From a checkpoint of a small transformer trained on Wikipedia.
Size: 15 layers, width 320, MLP 1280 ReLU, vocabulary 2048, 16.8M parameters.
Architecture: LayerNorm before each block, learned positions, tied embeddings.
Training: a variant of Muon for these matrices, 820M tokens, 6259 steps.
Each number is 500 + 25 x the weight over the matrix's rms, rounded and kept within 0 to 999. Layers, rows and columns count from 0. Numbers have three digits each.

# layer 12 attention query, 320x320, rms 0.0579, rows 159, columns 160-239
535504496512531519490540456494455520514540465461499522552460476569487511460511458456492504483540533542514524498475532502502559505541518514486518509496492532486447534521509510494510477497476481507501495548548485507492501506537571494493474506
# layer 12 attention key, 64x320, rms 0.0591, rows 31, columns 160-239
533499506536533481519521488478493472507531491502514498480492478532522482458510502490519517500515485536498527484489539498504511545491518555501507458424550536496439486523525523488484504510426498479471505520486533557502530494502518523509465493
# layer 12 attention value, 64x320, rms 0.0568, rows 0-13, columns 160-239
529490487449500454496498490476488492499493525499491491521524504514453505507482495496520543501544507526542503516491513514542472452483502511470495525512506525491466460497473516499475485458518505520519489446461511520499493497533513469506524507
509526486496469517509477539467493503514513473499485523517505476510509503477514476526495464505517510515490491496526503523488519489489485475490502473497513523500505497502495503516521453501498543470517515539519522506475491499514499523485438477
482542528479485500502532465507459512453503528513513462521501535469458499499540488539541470492507496485511475521512492482452471495486518482479483503472521515509503491478519491480456507487550449462514475519480486489514489491510495504506513510
502520500502511532484511498483485510509478478469483484494503496491468531490505497502536496523500507498494486501495518459478480493497494501516483529465555489487501541502491505543472485488499503474512507486544517511551504516495505520531493531
503483510486492513525494458519485520468511514456510499481425463485495490504463510515463556485506490474502505482512492526535471520463480499470491457521485489496456514485512510479504468486542504526526514480493461496507468473486515496541506540
525489486568524509493504507478524490488531543488514497513547474517503529482511486507508464531496480528497489520497518462511481458463490523469498509538486495508529501509491524503514534518531490494492488511527478479511518518520522539496483531
477483495493491472501527496511462491513512489530532522508505545518513524519521434518486487504508510511520524463495513475488496499529490477486481477527495509510481482510502516514473499514505518477495514474464501499503557500502504527476540483
486495483515516510507507476494512498520509475522503490482480529512547486514487458497474483448511529491474477531459499489533517442459518528511521476502498506515510476506510508474479502520513454518487486450479511494495506485503537515489498487
473505507525544543497481560499479448492505516476481503487525489513523542547499521509537489480503465510498494481536493488489500516536540466474506501493460491485488523502481467527490509448504521512500505465531547513490480497526456494480574505
539504483500496505499451496471499511516503506504518551506486536506509434455498504522528476524465503520486489520537486504499504534490483488503498483490490487509514504509487494483478525490474502475453525513501519467489511494488467474541498505
504528497490541483504452498498477490492491502520503535528450543486531519526507476517517492439523503512498510502471511539495518536497500522516499525499460503510502527475520497478483503510481504532491496508494501495478475503528519543518509480
456506465462504514515510458519480515505491521522502480472470507505495524488478489475517527501499518504474491538474474513513511454518522530525472473499484507499486469505482488509523489495523486463486523479473536514504516512497493498489543513
508433471480510519508513484502441467489507456542493518475518506478472506502476482486514525512510533525497521548509520492483489511491515506474506510543495503478532560509468501516496521507530526553504501475494464472502528514511523471522478486
497503469489526492518513521526550485495482470514461502492515508522497504512488520497520505500519509495509507523507448447498495494477502523485517518508488515473494523485507497500498492515486526489472464514496497469505456484516525547484471506
# layer 12 attention output (transposed), 320x320, rms 0.0901, rows 0-12,32-44,64-76,96-108,128-140, columns 160-239
511503509450555489490517475499493536515510475516474512525484505479488525469521504509461495436546498496503480505526490500553567541477465477502533545492527488499470502502540514496495570494499516506487510533527501480398553525465472494486517529
536511469473498502507486505443511478536479517479518492477454483442498514435519494477464450531460536490526485499524485516529486525462517460544494490502515508538465497501456481520475523527500519487506466510470516538514523542513497486465524484
490496492499528522485545552461552518516483494492492470512500489531525485567467528475504499461459500497502497467514495562429494478527481526522525448484485486501486509519501487492508497475507513524475499484476490448521484479513474480578515480
524498495513503520501518507501551509532477486513514487512528486521446510525486486516534558527534538499514497496526506497487527501503486491492534500492517503513514488470518471466474475477499460525487495456500485526444536496465505513483474526
534508481501471485540484534518518541552497489491543553485494513488592471481464493494479498463460496530476488486572469546536480556535530484506514511521491500466497515499495486535492515486486476521490535519495480495525485453530546486470510504
501499508515475519500489519507560460522509483504496492494506517536505469494513486456523463476554519547494478477506525478526479489449510465465493499528488466474482493471504483459492497474492525504529471536531505510500473474493475470494489500
473502498514490507525536459444524490513517486526463478470480451487498463442510512506528518522477575521430465498526494525529515464517481542493497530481475467517499500516494477502499499469514485529508477517480475465519497507485528526518529506
508496534485481465512496464518487499549524474507489504465485495524470488517541551534519473499510474498487499504450539471508489484483470520500459495456523485483541473493504495484518479491525507507524452485501471534511462514542504537485512473
471523496487508539525490494448504523518498515529468448522507500490460469496523510542549513503527493498502532519525465497495493513505470504490500516534492481563506502522482450484473496506549489515486501498490448500502499532531536532520471535
503477475498508524494471497490478484496509533456507509472486441492520521508490493479490516526514512532529502475533518466493507517510463497516487488507484491516509527443539497478491518496469514495510513517469505519447474509508519468492502502
496541482534466499493550483487482484479502504553540479505460529483519485503473574509473542497504505501496504509457468531518520482577502551495497480467481491479461505524493471521517495503500502512494505496503462496480505534447524499524480495
497462544481487478470519498537490458465515473554483452506515506526480479514489521493535546519528520515501486488468528490481481539514526462503489516464478553519474495498475474539527466495484489521515511542501485507532530552496490479524456491
499517504511522483525458478527507546509525468492472523484494537481516487473503487544464470439481485477502527501489547484478493525482514499486508478500476497451440509531490480507498472542494519492496587535533513501496479482515516491545430522
515523491519471517516541505556501478498509515467482496487488481507529525481486479468442513465496522489504481492512537508487499541470479499524485471495512486500528505487460492512498486461498465511506497474511514494494516447506512537500484538
508473518537489490460502523532488512494543505488482517529498481531478485502465526521502535496502495520505528439498512525512507498464496483486473513472529546483508492510490474469504497494489523515480523501491471479467481531486486485485486504
523510476521490520512516477503527499477508482512545524510477498518475527448503509469526463558506469465479491558472455506485483461505506508513518530461501479499543496547447505497504528511502484539499530501501524486479532494496491497470489497
516495492527505507510519499553452532469471522449443519512513494503537503514485487482500514492491493570512496472475490504485510500465495513518494508461506525486515513537495523530495501504486512463467478510524471512576487483480442467528487534
516539461473512458500496483477451506514476483519499492514494520490483502483481488468488496519485511481493500508482527488493503491490518499469475477529490460518509494492475529458543528509500515505491513517537506520498546470542473499490496499
486530496500502496492534491497488512506493510492488481489465488513545515506466476530538514506497514499481528510527498497529491547510493508529507514473475504482490515482483460495467495490486500492481499503501492513532475507508504454555548510
538510475518494553514496520534502485502534506481502497455500497498481499549480479494505502474515481497537497514504523514481534516503498497521536460453478543494495519505480466476558514524500505509523473509503519528489460551507500480509493490
502513494467491541496509495505486502506492554470540503486471512500513496514532490523486502547480474503510481521506507475470468480574483471490458480511465464519474496495482491490544513496498447484517482502530507500506499509504511484490508542
500487520478515495492488486519504505499536509503507483488487488530528522551501504473520465518509488505481481488474481504486544489535512468530478471491520502489504528512504522510509465474453533503527484466528483527495511493505503487501532463
465506540526508506506485504505504453488515476495437528494519493519513512555453495524517485472504479485460520507508511515462544458537510519550469493467526531476523494502461493501454465503511501487538497517495527531517471496493514500509514540
485492544515513512485484496484538481491488485493468512521480480468465472497508534496535473490505489510518523485522500481494501506504508491480504553527514482533516448481513470504464501530551540502470487455494507491481524505461511490515507489
512524502527521547450509489501493475512529535520507503487456503500528512511515522483449479512491535517504522486497490481503509495506465475505507481476499495500514514538478504483472533493499514464491516492456498518481534479497510502492509505
521493487462496511493496544523470520514568523486506501492510522456509514512493442498500478497489511461473504498483494494516514534487492501541478533481515493524519480457477518498487495489495487514515472499551493501484478486484485501482546503
465478538548490518515489482577503523507503493535514483509491566503529493535506472539541510508481482480465529492523505490485517494544474510492509503489487486516515491485524478524521447511529474492473478499550503456514505495525466511528485524
487551515493522527481499492530522493499532520517535485498496520542487455504478499503497518432515498507493464502530494492517454477515500505513493491525488507474523497495530531510491529470525503495509522525487476447506458491486521510533514519
526482524489478504511466487515460481518499520520519517484503510480504495551437496468519512485494520557469531481479514433527495498469463483509499545545500472474485500483524460539505506518532529508507477464516466568486501508507554475499440525
473484512488470451489477534472553465522498537539500507522508531528506499513491514498513530473473488496523482507505489539485481474505469532443480514522492489499484490460491497505484506529472560537507503554438506497448449497526515519442439487
472442543512525497482528500499501506488461518495516492514513515505462491497521502443531494516507458477491521509488507492535526431477507512569542537519520529493504498520521504493512482514480494499502470546487514535492472471484496499525481502
512505507520515493526458510510523507490456520510473483475487500510507508540489483501508499491476503491507500467465527499459525495571495474517487479461491520504516447525469528463512452523458503534501480496486511516481496467510485580496497509
496514478479525506484455535521493501516530500481465526527526534508531519491470518481501508539495520494519502537478508476476506528473539511487507491486522486479512526489536506540501539490500471486487491524561511511462494464511507510512458514
484506533526516499471526502451513524501505486520515453533478516519464528488551533482503493474500506525505520499559458500494490524515520501509455509483507490474505508505489529513506498497501529517456548496490473493507512484520461498512493467
509516524523517471506533545497495539488470502490537542490495495494490479508484503490446491487461503510502506446525553515490497524500461512512473492534497497494498487502511485519519513532478496480494514512473487476526523503449457498531485487
505474501517514463506520484529505458468522469508452490567520493487499518493548465484469467502494503499525488476493472497465473500486511445479494519492497492490478555513511505530524482506477486533523496545466515463500509563567506529500480448
523460491463530492473475464521536546489476522485431541500533478495496492492547469510480503538498492502512529482512485479527453492469512472519480491497517503486534512502491534494518480479496495456520536527486511492504491494502457512487495505
496454515539498493492495492500526528533477502505504510516500466522491522459503507520470459496488477484468514474531494528497508505485455509514523531532545490486461491481508534497470534478509457523471480492538502513448532522508473492484483494
471512474521496532499498493513525518525463506527496486509515525502524499515537467492490501486473469529469457493503482496532529465500498497483484523470490515464498485529527539484509502518495523462491476490509508493494506468467475517524518499
508492451495505511535449511495515471485510477487545495498490486482519502516522511502513474511477495473479514517526475452485478464517524519497478488490516463501502487532551489526516519530479505461543523515493464528565527525498487488472545511
468500490517505480528510493521460499519484516495489483482473514467487529535517481468484480504503462476495503540452547496486471517490482510473472503493499473474516505494475518441483489528511490554511475484527526497491503535529478510490541493
508500464505475473487494525550506473492491526511469483472527475513496479479497518490463481504527527511526485479524496495520557506490546518483488482533497505513517482507516533476515502474475462500491517520506513531511502500484504529484520452
467495486484526503501475478475493487508521488496509545483461511472490457462532516478475470485514500474513496503473507464552464528498498464515529491496493520506468512498513503510506521483494450494506511514520490506526540518513541488526512495
486489503500511534460486503468552511508559494551462486494513533555503499531538484520492499500540471512471484514494449506491480505491475482527491514463512509480527481483512477562484450499474514499471476479496486478508503521513485500525479539
482497538484488544466512467518460527515493496532480540489487478504478502473509522503499537501491496528505495532509499506510479493531487526517515503534514502477494550527502506509504514475517468534512509508490510511474481499510533491460470488
507510490516486483458497491504516478489470486521510500511519511480448488505484495453526499510500448485492498493510491490503511491522505464484476505507515510471508506496513494522499506518479483542502501465509522518513541503515499500465503502
501480480448483486505491517540516478458510532510498508486561523482529512484461485488532518485513485516474459501501492516460530493475494475496504476495471492493513495494525503526498489507476512496486477518487487508506500496514494479483483509
536459502532479490509503462521507474483502487484495506543515503490494501471513482525500488485507506510507476522468489522507491449499540529505524514491539512530518479522469501445517495511474493520503521537495516498520495447472494522466477514
483519517488522528498573516522486487480502551524512488472511503512505507504498499444522505519505476517488531485476486481545488498534523464506528497506512494482509484490546480470477508475489513502473521492507472517521496448448512488506495491
456486529448476524539514495505521490499462518453549464479508483535519519521512447490486501521491511521471475533529488478468508506492508504468514485494512491563483515482495526484524527451511481540501491501507510488493480500503503506518528515
490505463532524501508506499446493536525548486448499502528506488516510505504497481537493465497452503507543501533489524499528506481501525528481550468490463452463513532478539521467481502517530499536523486487481500507489439517499522501497511504
514482506464489493489539509508550484513458504485505498489460487528468519501508545473510500516523476533539518509545513516496516490525492487515491486532512546485496488508503484480524483493516498500520515503463518490489495498481496491469519460
500519514479544550478477518462521511489485524514544507494514495507466484462492521418517510493519496539534488458455511505519481488519494488475549542527447502491505510509507500494479523478491537483498513489481540505510464534504490500520450459
535483479475467490521499468501547490495497499530534508507489479447507492491520481480520518497503505462495510512509497469498527492499516513495540541505460496529487506489533513515516508521506497510489517485522534516503509487489504475477498503
501502513468492479486486509494507500513485482503508505499519489511518515438522475524499521504527492497538516513519486491497561517527495499528496487476476506475476516474473481502491443531506549496514467496482510493482429488491484472491473510
485505488538483465502495524474465534491540452442507508479513482511503489505500531489479480505495506517475513492504474502486517497502512501522458480522486488477493495533536513486534526496493472522483521469462534459502492492498497505519500468
507510532479469496481499491504503450492501514491496466484508504510527521534531510552498470513510536527473479514524513483462506518523482497466516510471512485544486507500520495508476507490531487499518507491505519489487504532474531509483510486
493456488485506508486512503514512467508479465489516483564547492476456504514514486473479531485459517470536539508505479476493558495465496489524538486499483521500495494495483500532478500491485495451488533465514537517497500524480507438499525512
511460502481503470491468507489511530503464495508547519516494489509543496522526509492477479500537516478473530514473495502452464513480529526510477500525505475474505515499465508483472502518534514473504515484502506483483496533532457491491527494
544490473523514514526501510525523511512493489485466469488484471485504514483507517478528471503477496471504553513495489543522492490512529515475571523493514514557492494495512463517495498501507532494509519517526538476448502525493517502473502531
473511467448472474496518475508507533521511483511513520508490557482497502499492490500471503520508488473495495515540498496495476515503500492506504502478474484454542488461491511508502543461562472477488515492521501516516476537471508486514512491
540524522521445501488459457497506546529494482497528468518476485519471470495524502493512487511507523494476468509491503510506524544482476501485544484494477506534502509526459509543510499492487499509529482464500489508523503462530497500489496530
502526482517474519518483508527453532487530506493489512497565520467466511496477516479492491518490507530492479517465542502454485462493467452499487509527471515477508548522497507515539504511453518494498503497451492489496484493513526484472499517
511496508510498485508509536532550496486457496490499498471532567474514445480557525491534501488490452492489489522533526501491498476504497466481457513546511530459519507496477503477538453485511489499495531497566492497478496465462503534481490494
532544504564485499501484497471469505515467517476510521535531483508502519538481528512513501539497509485535519501466500521491448522512477496460510488495485475552473481516501535458534510487482496505484483495465513492516544540513518480509502542